From a checkpoint of a small transformer trained on Wikipedia: 4 heads of 64, 4961 steps.
Each number is 500 + 25 x the weight over its row's rms, rounded and kept within 0 to 999. Layers, rows and columns count from 0. Numbers have three digits each. The size before them is the row's rms in percent of the matrix's.

# layer 2 MLP down (transposed), 1152x224, rms 0.0466, rows 309-371, columns 0-111
108:475534498526528464516491467464597540492487528495491503485463480522485494435485512493526517471535480532532474487499518524466547475546507530543502487473493491500522470516512513508495557498459499537496512514483507513441503498501481501498499500473473505449525509521526502497523536508564472500526510503505516492550507480518511495463501525477
098:483499524468531515538521497503485516517494541511478470519468503477473471483509463473497523534546493453535506527508505505505481482501521519529485500527542531558498513506523529513536477532481458532499488521497492490512512518471534491490486520522475508547480557479483487468475562513471470501534460499502483471472476502495543471539481488467
107:525513518495505490482526510478492496483506502513519517486527499496511555513491511476521487501518518526471508495510468554503543506486510524481490488480514496480487521507483470486501522518524504488526504505464515461506504486456499505551482534470498492459483566504479489541468522557506504499551500502523497489539525481464487467468508530540
097:477492474515521506487497446508487502508472515507543520508483476504459463512469512497481506506468474495515448516486506518507528501507501449475496509486483526479508502518495507469480476507481510532516501499548437511503536467503530541481508475448554496530487459493511489483539512513467497546510496515512481497496530528518479568497510475486
101:509509500492512513530499483482480509488544514508527483465474503515464519458491502519540486458500525513502521548531521426496457466459497493530535491508496504513471515509516536500472521513506524501513474501492497538517543479553501537515469516499489524508464478493454475527525493520524548545506506508542499518472502524492501475487529530485
105:541498534525453468469507479564534495491487477515505470500482532501508509466508479453505516557511513530517494515527510471500514540477526520491496490532497515483472483507535487513496512520513516501491509512493492522484556438525520470497480470530489472514455501465509477504485467519475524479553536491478495481478504564552524501498496483485
097:462512474484484491508543486535503487486534465509486492502536472528498462492549478534469453517475473511492521465479502494536514541523524474490510530548470482481521514453494495502484553542529481510541504492525489506481504522481534518505558538479536525501527527470525494486514524503494543528521504517499497531500503470480460484470539483505
096:503480517530493543509513488508497488512458468518542488501540513479505515518494471468459511481529557475505469502511448459486549464467480470485516503480503517485514467440471464474513454514507506427555508490499496532543479465502529522481501472477544505476529468474505511533500480528493472526451543534518492467492508519504482451512488481503
093:482486519530482497527570508513535519484469453488486530462498488523482466502471519558479546494495514543485489486498515521519549513488499568481477529550506547493524487485506483512476526503493528531468498541509519530500533482495504482511478481516463535525493496513510502491467540504509506517478473525495442455525514504503474506525519495480
096:496442537530492508454491533494510483519565500456488540484504469494485543507473537500478498503468530484472507481517512508491488457522507485495453500501514482530507502467491536472529479477506493502458506470509484522483528496489510498485513502480467520472479473496467473486522492565524464450530495454492468553518462486494512492515516524496
082:544516543482569513503499491480493483504504484481480458514515466509469439497536479475467523495513536546484521548526478522521483469472499480518502471494468517539486502452534475512510518463493480481496488475492495522529462501493523558462508494490489475510497546507489519503476475462500481502519524525523538462482480496522500472507487456467
091:530488484496499504497497516541467524491466513515507453498525514499450538561500521506503476534505471481514478516469564472508510483499472505502500486538499458482516482463482499521468546514495514487469492521509519501502544533527551524479490461503489472477528501444504504574466504524506526502524469524492481478503553473467506497477532548511
101:447512466489485497489537480507492477488433482493528489479485483489478490491549492567471496515548518479500505472489553518465476510476500499543489473458527492512514464500512477484502451499509500471493518515464523506519504470524539501494519518526540488520506504491498510541502517497527515498502512476462517498531502555421529504487495493515
094:502504540511476548467470469477515518520502443509468504507527493500493472507506523536477453521478506493493506425529494468475508518538503450501495460473482454486507503506518520554483490499524464511507486541500514486477520481537477498530560479513493446517459500501483504487521534493500481457489519506482519536475491488473495499489516501474
101:520482482507513516492547527506505479544566476483498446486481538522497539529486517472495512488497527509495509478529535545498486500462482484534485479465471505542490502536488470496484466494520481553479518537445489487552478532443524494504474506455475529515523505486511534526507514503549489465545522481462525523487514508500525540517521502517
103:500482487534445462478487513505496477539518458481510480569487511472533473518548501510449459485503480530521505492512532503514492501472506489502473479538493492481506489550541505529485488494469503478465521501512497479512454477586507512510529537476511503515544545518537453481535496526490510508491502513469522505447474486509501514483495524528
092:514494427512527510509483508487533491570529498505492524469466480501499479510504526459499467512522509472462536528506541516512478467528485542524485492534468486547463521520501502462501519487465444507512480520526508537480463548537516554485482507491540529494497470541464506538508494468520464532499468519502498478470543516474512508533516501504
100:543460457491507517483486508549490486531483488493533487538504521476523483539486515437487498479492525491503538498493504495521466523533499505502490503486483505454449493515469470513461510466499504489507496474481513487509527481507519513526452506515494526508509495518473514481506490541518571518507454525477476539497507469497488514519466492509
098:466486539492520510536485501464511499531475496490518506516480482519453462505481482483491520513467441498490440485475533537496515485485487512498515524487515491549542474497475470481532490540503482522494511538542459523446463524496526498537509482550474486492511478503496525515495539501495502492447496541501463519507546530512513490502546496458
114:463500488459508545470524532466526496502513458509496519478529512481511509476507498504495482431480532496500475474495496508464465485484494505526475481481461489500507487510497515490514483508517519518505505459496498491538477500508487509534480493489534490506491515558526497467470460521496454515486495501460526527496509477420491475488486481520
097:512514464515528460469455476477496501543510488520522455520521533555517511495525530481525496520483487493515509516515491551542465459495455498518522495516486463485518456484517521472470520501491476523514482536470494482505443487539502449534512538526480508476509547505520497528480494553543494519535525463504535500466536516488531538511513527503
104:497489505507515463527534490521488464513480483490525558511509469541454484499503470548488481514523510469458529527490501492522504486491539518503488449530496560477471476542519534459462499498498491517466497512467505458487485456529521503496490506470508525511474534511489499480496516524490472533496535472520505487481516504492499462496521513497
099:496480502564536531496500517480485475455507516521482440496503467484498493422536426507527480499476505480499494482501512510497489462467476510485503494491425476485501526487475513505499526482547464488462509523479465519457522510464515520529497498512537484492491476485477503536517513515507444533451522483505477493494512489500484454468552553526
097:534527517525508511506479489542465496514472474489449477515499493527491488522512489522513548507530566483514447500505470475515485509508524481494478450521495501520488484489512524493474517513494518475475511468494515478514530480487469512542454490482510467480531510479497520512523509510537536553516509524538508464475514510482495503513505538485
100:482502515516479491483490488488492473460483475515510498469512511508458504491517520537484480505524476472535565524479485547513485520498460536479478511531444542503465521525492519546482492538500529516451492482487507489568510505484474539498542493463475502469511489502542514521498503506531507492494478536509499501574542500487490472499577475532
089:515499485520536489479478509495539468489527492482500552539484463465492471526492506475506452511471480544477490467553462497489491512511473569501512522498515538486521499501499476488479541520516510519505535512492474514474473506505493517476477491537511507516466503499501503506484452515524498504517510522508536501487507476504472501491524450536
119:492521503517473499523480505505512498494486472501495512538494462548521499521558446504464458561490504548499505508508461519511465471520500490547509447477505516466464487503478524522507493520495489504502525530477491481518512517490527552500496495560512497511494487516480495528508493557520486535506498503536481523470456503536487507476498515514
111:483484563494448520517479491461488493551486507486484489440496498508524517525499466493513501499514498506494503507504441496490523500492487488501540512490476482497487461496482489520482506506546473430488477479503522520585485481526487497497519497479496444512485516528474460488539522472484456484523485512499472524499501483477517497479495500518
091:495505487518456485526522541520495500532477516465520519500506509486533498514475499477520512492457507505496533518449515501477520525522522468467491471468522507487472459490469506495470493501495490465461502502481475521509515507486510526508484493509501497481517488465493473471521528531485555513514475539506485502504544535474481526475565536521
099:466506512537482524452497492486531493470450524528553487512465481466512485511498483535528519493491491516461432467489521478487498513518535501499521486443524479509524477455483480478505457466545486461527472512485510509521479459512544484465498503519522526517506443486509512525471507502515471542468504536490534488508478517478499504497525464527
100:517554469489523507482500487514492509502483530511529527529548459473524535526487483503541484501519520535510514482511477491470491516473530497494507483464473550516448536521517525517510484465513530463510482508526482512513486500480494459539491505547504545497496504539481486515496478482481495460503481495523491553464469516468489520509477499512
101:455495475485499535491522491497457475457520524507478542535540473492490517537474501492499481466500501482502450501509475493461493498482464507519485498507488509511512485463510522507519489515477495519496444489466469514514520464474432504511474501499443535504491545475461506505496481506478497515464527532495433461488499514472523444494522473538
094:494516495480516459514476505485511551497498519475453522495502475504487469525496479489551492496505532507460480524467505499540501532476530509560500476463512485509557506500534510477481433511515525495459512481532486524524486474532470497511488457485504456467462527496497472467525540519489483516470511499528484490507506473485496462473523511489
100:483486523475502517499517453515519472507520426536457495475512487482471515526480525549518520523492552505527508471447468502509470507484519494488485497478555467511512510501493495506472476496494489503468493509474496501490509510506465437509504507513525440502470490488515523482500535471491471469442455493469493497489471476516544478498516481494
089:472488480492464465480491493534514506444495484501499510491507496511474424510524476471447435457511478488479542463484481509486501463512533482474515489506501515495489505448482503530483439524474495459464476472531522507505516513520510518509531499545516461475451471444498536485506510504476502486494507502479505501457515497466498481521517499481
100:509519502577494539484477549452524460530467549517458519537495482500491505541535500515524509514515499490493506539494502503469507535525486523511511481478548523467466479506520507486523549484548521475526517506474525470524490517523499494525504483493493477478516549468464515541512527501517476526477505460522475489524536465496486468470498510496
094:531517498485515509517505487501502504478474515558485494541538507492507510492516478504465488516499483537498512485439473534479532493474562511509500509500489510510484459510490486476503517462492442475563473568490497490513463543503513492471515496499468533496514538537492522505548517516503518461513503538488496465518491474531501516511455469447
101:470499513506527477475546477524486529463460492502511523484489464487500479469501497518524487495511479473513471453533530509476489489476484491501519525495478470471497470525512531507517494509527485502502485522497517476513504484493511547501524481461459497502482504493522500523464476523526532531561510475529525530532459522517509540492481459510
095:492498519547508481475482505510522507476543494475543463485499507523556562473520475506471526506523564457521470478517488502505482440509477561538508469506494486519496512500514485514490513445503530529480486506529512477501499479502495520532456487496459508491498529523500521493534508514534514523464527467494512477489530490501496494500495530531
090:485561431505535503473531454474534541528483547527511450486536512488493500541490545483481502493470501499485506500497511497501516485521512480534540520491505512511524469521506509502499493510494473546503464527506517517465501484511495419475480463476514497487524506463504519529472490502483525458495474489511488522528529509460469510466518475518
100:478494474467459497495487505484512471525521479501473462472544528490485514501511471499494500498544528456502528518469548496501463502468530502479469467532478534514485450457541491506497496519494487498507524506499512483500499497471485462515520467505474461531515513512507479506467463494485505502526527515540512490485522490471537553497487515497
109:470528498459485514487541453507499498516489472507505542548490533484472483498526536470502506484498508507533561433533528502483478511495513515508496513495512512515509490465496466499470512502447498507529474492489494495489512480490511505454460491497451530487527511487464546505478484498491505491504448540487494485561484473473513497531500503505
096:489506457536553496485550476481505496503470504489489529497490511481469523516492512528568485542485558509502501491542491536483490532504496504496478532528481475514547507500530486484517523459502472519497483492500510533468503485527510447479491528512489428482498465476560508526487516514509523508484501499446534437490500487505476479513509524519
088:479469500454543501522502514529490508477482520535457505508525485491510494546487504502511490519502447479530486492476490473508512502537483542527499532502496472460545545496470513445504543505504518533535522471547536517417485521508521517479496517487492481481496507517490539498507486488536479524492481513488499517526502525543506522524535495435
091:518481486479476488478497482503496513495454465491531499516519511508483505497478506502444496528552513535476491508504473505511521526541513474529540482459534506479511509428503469532502487495513522496516502524527498520516455532480468513518510534504521516515496497496510548522504487536507500481542531458502493422494488494460522495502510472516
088:491500499522510475555510481510501517503508502543487533516539488483468532515510473473464525488487464497491481528525489491481474513462491512529501506557468474467470466464469485490498494487480492530464478463512536523500502484482454505493496524435522492512460505458552499505533492495491538530517537519489498524473526486461466511514533480518
087:487508478519531526526534509508484500497522548524546507525459495477500465490501522511527523522541490480491507503491509535500508520488503502529470490474515497504490513504509518540508538439486501469466500501462480540498549461459510530477477526508479529500490481444492502524475512510480494538484525498486504478496502494515434505491504514477
086:484526524449541516507537504546497476518515515521469439521532509472472523488502508492451497514518501463547527508479472496495477481504494523505470531533511529487493525489502477536510470486494496476508530493530522466501499491501489517512500464510511516517519508481480561460453518502488444468567465515495520495515493490522522517533501537448
104:487498495506517514488454519498456519476516546461468527552507493550461531512536515462518492518523498503546551477546496503499464489494473513485508522474436475510472543501511472524475507506516532490549483481515471480507517560530508476479530510504518479494487505449524515529526504536504464510468507531513489516439482499540507469535511495487
101:492489507489517512485499454510467511507441468513474527486543502485518448489494510504538499533515498488469504541469490517462535498470503526513496520507511511524519502515505527503484524483489505523517513563515500506485477520454527517505511485539527508508469502476518520514494522451523464512523531498484489463515495498454502519511520493520
090:487501492520543508483502516488522508467464470547481488492505484476487504464478509495510516504460462479549450503462516477515523539525492435475466479481557470489507474453511472488504482520522498479496461579512486485477529507483505517499500495488499490453546508459508516514513550546475508494522461548494512503581485533524490542526496492487
126:506516466508509479487513532476522490486527491521494504479539485469512485471483522525502484469486476521552465502502468465482490494466524551425565497491549506539496515508467525490531515508524504478511487482519464505489556514427516448502485497484498465472493491486508488506502507475468469488520455523469464526523529471498500481460526524511
099:465487497504511523496506491513496539475512500519475526488540499507460460467527472486500522480507444480516513481452503476512495492484495543562532484496471479470474527521480518438519474506475511575519496480496523517499526513515521498537499504522472522488458501551486497518543565490513469516521487487554491498483504506503469501494503504530
101:472502546505546486496541521507491547482483491511524508533506514513485478512468499493520520481503506522495480523513479517512520546522478512443541486509556475498516517496467459485522487489527478468499505534534478513526506480475516541553488486480458545520528477471524557486475480467505513497510453533466525534508550513503474517513477495545
088:485505509502522496472515478518498475521527458522523512508487498483471496478531542466504441476490502543449487502453494518510425492516466490500459497471535479512498544508517543502522522521475536476489465489490486496465512512513506474504495545522477512462479461476484492507472507506564503505542446441490497540480476517509467494502536537490
100:498500534493555511458482513552509514499490527479475537509480461460510482464475504544533503493503475504490462488476518479480519519491528466489472516494497467542499540503501503493490508488512516466502480485508469532483488515454514474519497507505475517571484477473467517505535519478533511499440495511476515487489472496527511505485504501442
111:518544494518475509505468488477534488502507499528508484524484488515508483494507464530535501501506530459509513503499520511550510482477494518530496485485542536498515512515488544543452469475523525475493535491526540498523509496509451487493491510524533473505493513514482473511538516507496489452472507507540495526531485484478503500532494496538
097:519515514480467519526485511458454508513520526529437495523475533546461471494471540490500481507512476543529545488500548488490466466501505512459531538501469508487485552484505486504506481521520469505507503495541464466491521489480508515500500488456533465484501510501468530524492536497480496489499465504453537492555499515510514519489509534533
093:500495504507511517500483524509502476482541497521496476537496499452489515507511519521500517552488480461528536552505539487513519520483528460496491503491497512496466532433502486511499491521492490486472509515539519513480505480524484506484485505488458471546503538534518490552491475505515514504528511512492507446490540506535529514522461452582
108:506538488517470505528488456460546525481526495467527549530516508470515503519451518503477543503513521508511476460537489513456491561440524520484495469469546481513543497547477523511488520496500512501470525534464549508523462486530497470523492482520503530494528521516465481498486506519456497529513558486503517505477483488538521467501463469459
095:574538509513464548494511518493537450509514436517493493446499562501478502512508455459495526515550476511476511503485505498485493498528435530525482500491480475502489460476529515516443549494498501495484493454510518495485479523513489457501460530499495468489514457500495452458490480496500510504482491486501509504525512494527518487496482483492
104:481490527500512480452478518532480507475531485516489527485484498476507510470481494513481432552542497499501451509491515465522489485507498463511514494568509508512496490452475455525528495503530476489480477508516491495502472507467473530495503475480525476553481465510497473496501459526501544492495492482499438501482488495491477481539482502496
100:505510466499501498499487474468502510492527501451540520461474479506489460462436501473495540532487504512507530508531515517487511518507505512481454479504448500528506497518513504509458492470486515476467468462482522521480516544512471475556509486512509540497527509482517465525514477448487489452551522498507492506493512535536496441477514509522
# layer 2 MLP up, 1152x224, rms 0.0464, rows 310-371, columns 0-111
097:492491499512491501456470502543486487496481517489515498540503519495491447484479509530475524509501512506506515467481481508509538467495501495508532509518455509523499510545528461485530471501465473464497468461530531496484513467487515457517497523491485479521524466482515525509536547491458517558478472506574528518500493496483482499463497508490
101:526492509560484536522495513507521497545520522480512473480506491504540491459493515518495538474486513535497470500492477498530496520511478482512525470469459513482474544550506507493501524495463500488469507460428488499511464491498469557550533508514482508496530529462489483496528490445502488500501525529531481483509517512525474470470493457485
105:524514532467456495437489537509500507508507479479527497434522506505451526494527507523500454520461522508473512530529511509503466469457493479499457535535522532502478561505444507507505464529482497466474500489499520492514519500531474497509543531483502489486516484479543480483475484455489514534532489472513532468505518508502463532494509531486
092:500488451471468502469516489492515492494484496501555484492491527526473481539510516551501503527454497545504491530508526542502496490519480474499482506526494506509520484508528469556538519475498473511531486462492502473504531498473480544470468513523544534471503511473526530524454490521501494484506524527477491494535448496517483519438488519501
098:512531509539532470512501542467498508500488467453434526506473519486463502472503530467518512451494546489499482509516464510506494487502488520501535510470519493484530523512500499509514552486486498562551511480514464552484499514468482510497529515489474509491519478502503508467476463497517519535482465490453490518480492481518502537528506500478
103:467488497513504510486472493513464543487498525509542497487499522463500550485479528488524518515517495490456520483519527527503500491496521532512516487532504475498451462536478497452498514473472517492456479477484519526501550452462527466491519508526510471496503478478509494495498504468489514491532509510485539493481470530540509477507479553529
096:515525448453500460499459527514507492499493504511440498511485512530497493484507497493509523515463453546452542493485485519483474520513488508503472461509480486490498509546498503522472551500509494547461516492466472505515548496477488517523488528446498524471442513517512495508541512488522519459539455507502505501442495503527494478455485503523
092:486500505455491528544503498485530467528550500490512515495489485460574492535548517494446506531493480527497528518567513479530535495474504502479515467495496462497504449509505499482520553538513498454555496496522483519493538477528505508518532520477531492473523552493489480554489498519491516498523485481560522514516497448494495495483527466480
092:484509487495500503524462506468495524486477517502496519456450568516489537474500482549477509519496462492487513515494490466527491509513527495513490532489532524487511518482498475537501506486502501462490572540448494486463509459546473505461476495483538513515448518485503514548517526484518508463532516481485500472472473499497475526456498515485
087:502501498521464443527534468497505483492506464510476540484506497467534520531464523502475485512491466505532491521481483473517471541526462541476478527487508476533531486495485502493535517525484468514533464511478493472455548493491466474517468521476513502503479457533504484534491451516497504472494500463480499511510510488476501471506518486498
094:466479504491474496475523532527510492512528513468469522516476483508541492459527459500532474527491505521485512507528510501498502524509459504492494507503517521526488570512522488527498510477508513512541531517518513482482462452516486466527475536547524507549430523526489512499513499491493500504477495513475490480471459513526517478460451481480
093:479517510513512461532449516527524509504553545542488507528504558480527536495512482451520470498457469509494487524477450472544518466509476528484583545512476490519490516512494537520499534529491463456512514508511479445486505527466505519496467492521470499501529505513539486471492524472513510477522494497502476519493509524531497509495509515467
099:489465500492505457531470492499521457474511546482493496514472456505512498529510488528514501508505526503482481522501510523515516501455508482497500557476493513453491526507455501483525497505486500504489488449504502535484551481500504477470437536489490506535521516527476474525508446474449502509463500508504491503520518487504526490486498509487
098:520532537522479509537460508489522541496494483497476471493506455524495463501509485498492508485515524526523456478490512509492484494537508491485501498514482506473498483530482524493490512511464462487530515546508490485485476517459488496528491517495527464455517512536474482510496479447455514518499446503526503550508474524525485480470480521515
103:512504498557492486456492543472503502480519505499563511470479497487466518500524541499547528470481488507482470494455467510478549509494517525523477513540504525505479507522487515479520517517514490532494484556473512478487486448498518455450499444521537512561460493493498509492545480478503488511422502498479474536489509467495516478490529510516
095:514505554501472523482506515486456475463472469525530490531542490506520483472491470550481548524491477503525486496502428507531511507494478502520550498469534506535532472459480466527551521512510508481497511484519485457477502512462480458529485497533504492562514535482456515510514504521494542496484512525513501532555469456519498486483492476501
100:524552487473531473535490530501525504462492532487471490425486490504529507475547516541494526488509501559476493423534486487496496494491492477483495551512487510506543488512556488518486488507467489502443503503518476527532476494533495472524542506489516468492509496482522467496505485513496485460490549516512518525507471491507480504544503520494
101:511514510522503480496500470472484502476501468533527503508529562512496503475497531524499457536491541539545510495514514477483448516520468511511501515507492496443525507475505493515443523481505520446487496438474562490508511475531490526488466549501517471508497465487499468481473489535500467541519514489503514481448462487480460510506512533503
108:443542487470511511527492525496482442495534496509510514452508511547480507492546505502507480538480516473521537504486473518501492503479495497484505572506502530471481504497493562504468501472476462515511516509492530507507532511518513487529470562488488543484517493470485509525510484538521507533456479459481520497521508498513482517516471470531
088:477554489566493497476507535502515483503528525484535488483509531503481505474482520518498480516479512502507503463487489476509510516436511539491572473554520499515519509516501494488551506475495481483444499548493502520510500526467480430544505496540464496495517487501538484493478502503477496486497455468489448513513531455548538543524471463512
100:513480500489467485525466494477494494509478502484484464507513528523564517510503503507531507513482478487442468513548507525530523511498507503534533520535492495499509507533480483507488478541493463516534533482543534523529543538520484497509492482522509490500507457535515513506471517517484526577475479485483539483544476509506563480506512494504
103:485491478451532497483495482509498497543493496467492512533528482547481462532489540493460528500502507542500505465489451536533528537528534495514523494502529511518524497489504475474528479495477455498520478481495512468504532512539517474528483490460503572497478517516532506515459516503478522447520524507515470495541503539518502537499547489505
109:477509538466434475478519568495477512518569523459467495499523494476532522487498498542486492531500491440464529478506494510485550510512482490490476499498459504497536479488516504532540511525466473528503517475458452504508471479507551492509489512507475518529485490507501464493480483479466480489473511479490478496475478462479502480547487480510
100:507516527516471454512533476498495515515499430485504489486491518480498526475481493467499544494534488487507471523541493467510484460523472471485532522543514476557478505495516527535496481509478471521541486520485507524467474478501521474517471496516505494504492481510497447489488466478529482538519478498505540462478463478505508493502506510522
092:500522498496496507525515525553520483482513518505495480462487494504490505481491472504502511492510502452518524514470555526504477479514520480517503528519448499510516525507501530513557469516495496483518484481483538475547462461526526437516493520502455506460465456517483470529487549526509479509454446462514459457506472546504516520502487522495
111:491499440484533513531463489452463506492460453507510468480526470518469483508513526547494480542472548498509482512501493508520502548490487484521521533497517507488525476504476490517484512490468511486495524516487489489508514530502516496474542526482502514456521568517518551494512511566511486511480493491501515522547510458522517524502521510527
109:496522490510486542518524467515498509491515490504496493511512476501465490495477500477503489507495457487486461478449551538496510482485483487500454518503535487530508518492468498482526499483493470563532454466506487472515529504502481498512470501504426533532524503478481492540469552476491525509514459452471511503515498484481482524523510498436
098:479523502529502461473494467527507502497512510486499473505521481504510455519514514496449471494504489440496548518493479480512483471467493460507545514499478519467472503503537467534523443503496530489501494460549507495494446483485507460516550509519537460491497486543518538514475456491484476462540478507502538510435504487504499505527523484508
103:515520491494526487491511470501487514509517479492472496498463500551528479517516489494498460528505523524531542489530478542501533522528492481488464535508478473542493481510560481493481475488447479534494523512507513509508465473473468462511518544501487537532523505515441451494504432526440499492462532488486470503497480483494456494499475488511
099:488524498485522479511480495466489500522541486474468472538513496503532498478498519519472500464511505506519511510548553488503491500502524498489509516484476484500524501524496530483536506495474476504497494521547492462523480493470478512483401459501481470493457512477503506440535537469490526497501467522506507448504538476504499477497560512506
100:504496492516477473510498469475505558455486517499553449500516526462491520491476517496507486473485518491504525516504504465482513513509497492535541511549469503502480502482521476485478469492498462523524497528530491516469438530523485496471492463498514493514499525509500469468532459486537491516484556449541513451475502500517458480480516497498
097:498506536498512511505500466516541504510525520481478474482526487523495502506562521491487469500477500487539522467468514480539478536523446495516495502498511505481538472505535506486489490511471495507520480535498556473525514534489522510515489468482490519489494456545456527499481490556520487554546487489523508494513526520478497496487528519482
097:499510484470507466508502537526453514520525505508531490525496487508448477515513523487520498519489492489498473491509528528530500534438481527490499540506483478484418508505519500520485521506513533537516478490525462510550503500491511485521509535489517504490500516497491520517482515516550465519518513555486512482470508454506499517502478521506
091:471483511508489525487529473507477489529499503533535512463519529508485505472483487490460488471483454485489547500489533507514464501489501472497539484543529559474534467534512518477482486494501496505507476514517461517459532525482498509507512488484493478546526548519508522481525511443515511526498468513487485497495519516527485470502490510507
108:474447468534530456505498508553504489511495483492495465493524516475452545484534497542504518487487493429475501501499487511537506508508495490489464504492489479512499493457489499520513518515547491557491540489472506524498510476508510495487480477543479481465555541504508477478473487497543504489519526493519511503481491512524520458509469535456
091:530470489472475500457479533554496461525518501518495518550519520511487488489497518495464497457485543502448519496507519515473477480524469466516437478516482510516450512478496476491541481551511533507520432480516547516472505498496511500495526510525502493507523503503505503450497503462483488494520503510562513490487527528458513489530539476523
095:456491470497489463541474518501481466490509554516523514498494467447494503543495466478543474517502484508502515513497501504522471482495523469526480504515503528502457486492474545510572525531525488535485507509476505506499477504523501474479468466478521506511501488495549521535557486510476461469500515566499521518466515490491463469492520526478
094:479507497528499545533516505510495502506498519485521488531509501496530482517502504558495490482484519527553479479478528498555489513482583473480491508455514487458464504481470482476504504515484498543511527544544517533484506475508492458463552526520544471505479463496471529490463509488469495458520475520518501541528493523527507539494493523509
090:499479522495490513495487467501514533498530453524483500492486470525488503487483482542490519523504502512459516508491483483507506527503505456506469452515490470509505496464511523500478502477519491465448478488488459497514534503457473493525536510523499476492514513530484468502504509497533491527528517480510497478477494433507485484519498537469
099:504561545530516518520506467541506531496491505514544553535474476513523497490478523509474487483491501527512475473535478484521554489533453507529513519469498414489515525514449514487541513477521533483509497526509485516476499492555491523508475539500528518481485500513517517504516557476518491502490484501487482488485501526503486501496509527500
115:461533535534463543515473506517497471514484479508524484510485498503498449490513494505506483475474532492452515508526513484511489479489517518510488483499493495487502532479519498485510510519504507468454479484519502503475459519534492518455493472457550508530477474476512516473469501460457510491468505546508470498481468560492476473538501539534
097:490517537481492482511513546480478533501532530500507483528499463533499489490466501483519514491501500504509459491521491477507527488493522486513528491505512517472478416490511539503514486508530462497498505530530467491483506529480486468486544455491484489487513531510505483508523505505492502481477526539553480501500451485455490492533522452513
106:505510535528464508494496468488486503518541516486499481508500507516506478455539516495537512512464518518480507474541443510496518469461512472478507504483508512551452523522496525523516434480518504479471508522490448470536536465526506487503487547502533545468518504478506500516475514518465482474510529483492522482523536488505490448506458526522
090:534511469526499508526536517560520474492504521515495488496505512471500531519485524526468432441486491457517533466506501518470493492466529542472483489492498513524467482547490499501468477560519495534485486488486527515509538426538492486497486478514498497486494499510524534534538477488484537512507509527465490508515487487522501478517485503484
096:519541525491498503474494509521498498538485468515470517497496511500513503505489501476525477513539528501524508476473509528498538441496542461504500482456477466520499546499497520515524513502546501512507429517481524434508486496509518504478469485505471486520520526528473464504497535476523474504513494474481495462529484481513508486486410506497
094:495477510555511486509468535492516481464499487497491551492543504501485519503520473513484504483490485507512514500486489469466517503529479501501495550510493497480504489504509497479461546508489448490513489549528515443495443542539511490519552513497516480495532509506488509485482517489529511473555482501477502467506450491475531474533494500491
096:500469487499432516506460493486502506521505532505519525505453507545527464505504481521558516478495515546499487494551528465471526494511496505506537463473519544547497510505490489506547528513510487534516488489493458499508516505500512522513505510467498457499481465498525483518507487503501506501459533448477486484492533512497443499482485491560
102:501530505484502499498535510460478509482525451514466518494498504435563488467528512522494495495488507485493494530497490516483497504468508480510498467486466482472513537465504489507482501512490451469524478495548552495474478465488503500527474521482487527505470550555483481499499549500479547516524537529474492501525456478494472498484482500482
096:507536493518509493488497506453462495477460483508490512526505546493474513547482507493534537440482486539496486494489480504504503451442503493512501457474525534515508516482491465522507478527475517489454472477515496538526480504471527488502470503540509515511537501523483509521488507504520473548488532488506512506539517493500447488461499512487
094:535460518513473461467492513498477468520520507468500530511486460460507472524482464492491551522508494491480534523524478537489473487464459506501526515521461571477506501522499491535514484471527506541489493454514551530516520513491537536514461502493479498468486520502492496466528489464506521492462555496562496510466498496494535500495503514515
140:519518458515506548509527486522528491487499495521545540502494527511505478528521468522464508513478538517491486481472462510491500467462453499521571489519486504485491496551532457465508537517487514486475522456486463529496521529468487498456494492488495503509538528537412508521498503513494458492514479485535503503476467480508453493469527496467
100:486523498491516483519490502551453535521476466500512500501439511557501493498484485509456506492519528472517533484521498535495539525493538465474508486511501516527495521471470520508483490495497477465496517518490478530508531541448536498483505502499509468500451489475514502505481516468492472500522465493477500480473482488533441497503507548477
098:538490492507501543524452526500493489537501487519488491489509452497487517458537496493503503477520492437509543532475533498493488444489506508578483492463508459500525500517545477455481511484550482537532515496500516506516472526505490482496511476542500503523540493518483491521482496502501476442533499517518560471516483466506516459486552480471
094:519488475519527526541496507491506497476472515496506465530503462497486506526486477506474566470482509496527503488545526460489534505497487524509502515516465513519502468484448486477465482459506489544509528509491547506539487500470518524504485458467506469497480498517530526517505487489465511530466583541468515469506471433501548498543502446509
099:530497508508442479509469512532476519476513526494523499501518567519525545527505475517480478505498467484478511480458521538479529487499489533501508506554480501551487506489497523559510451535480461474540482511514465517487462485503489505505506489470475506504522506510542498518506492497497503465531515477528523506487460522486467484492466487533
109:448506483481512523507488509496509492518482510525542507494558481497530564495497517493475522496516494513480499526505491476495485507481511519501537492525491487472534495508501529471487524465501539499506458468475439547477476473454462492472500481529476476508517498482512530492497496471485492469501460446476507529444473510523487478493482483497
110:485473463505477489476495512485500472488502475485501520549508469503508495472513490496507446515489481512507507502497497518480517489489475515516520508500522531448501512506492509443489472476563517520490506493511521501473511512527495471504472538502501485487460482459492554498512535482483468493500526504484466495497492523512485481437526478463
097:491458527542509553512520505506484538499490495497489542499521490474497490513540526510507497528491496511475511458539476495495470531507512564514472503498551481534519477497477526483478503520502490500458453505539536488528483451466521472506499505481531495461466500480445486510517481533502513483502487489475496510478452488484480484488461525477
111:487485463508543531506486454519500491492508528492503492491503487530503477483525510533511504540492523479489524508467500503499515498481478539487468497511462523448468519473501503446493478491503522428491493439464504480521444476462512458453466512560496532538500486503454537526486454482480492498507540435543553471499504506471487498483487508479
090:462534499551550458488475510458503492514469497502507448489532460492491497533545553479483473528462485485507499474513500544514555476517484483496503495479498490472516506476500538523493515489494452530517509493441528489501523500479513492520497509521502499544476499479521538507488484520480482466489542501541525505512484470462487460498494483471
101:510484488523521529484496488471483483489503503483535486517466502484498491530548490550533495484502532507477547503465537504459507509477517509468492510510494498493476543508504456462533518480508476477510552504493498526511499482515490515492508533494502471464518485473517489498514492445514485528519477494508562493494507511498453528516525538485
098:481469531485489443512511504482476513501485462506502483483500481504519557499540498532460463489502530494536509509562507505480508517441495522510506495483507469479463474502497521491484524513497437501510486483500506465544454466467523464494484491492482516501470501530496479491488512535530550533497502435508478522555530445516520546504530525472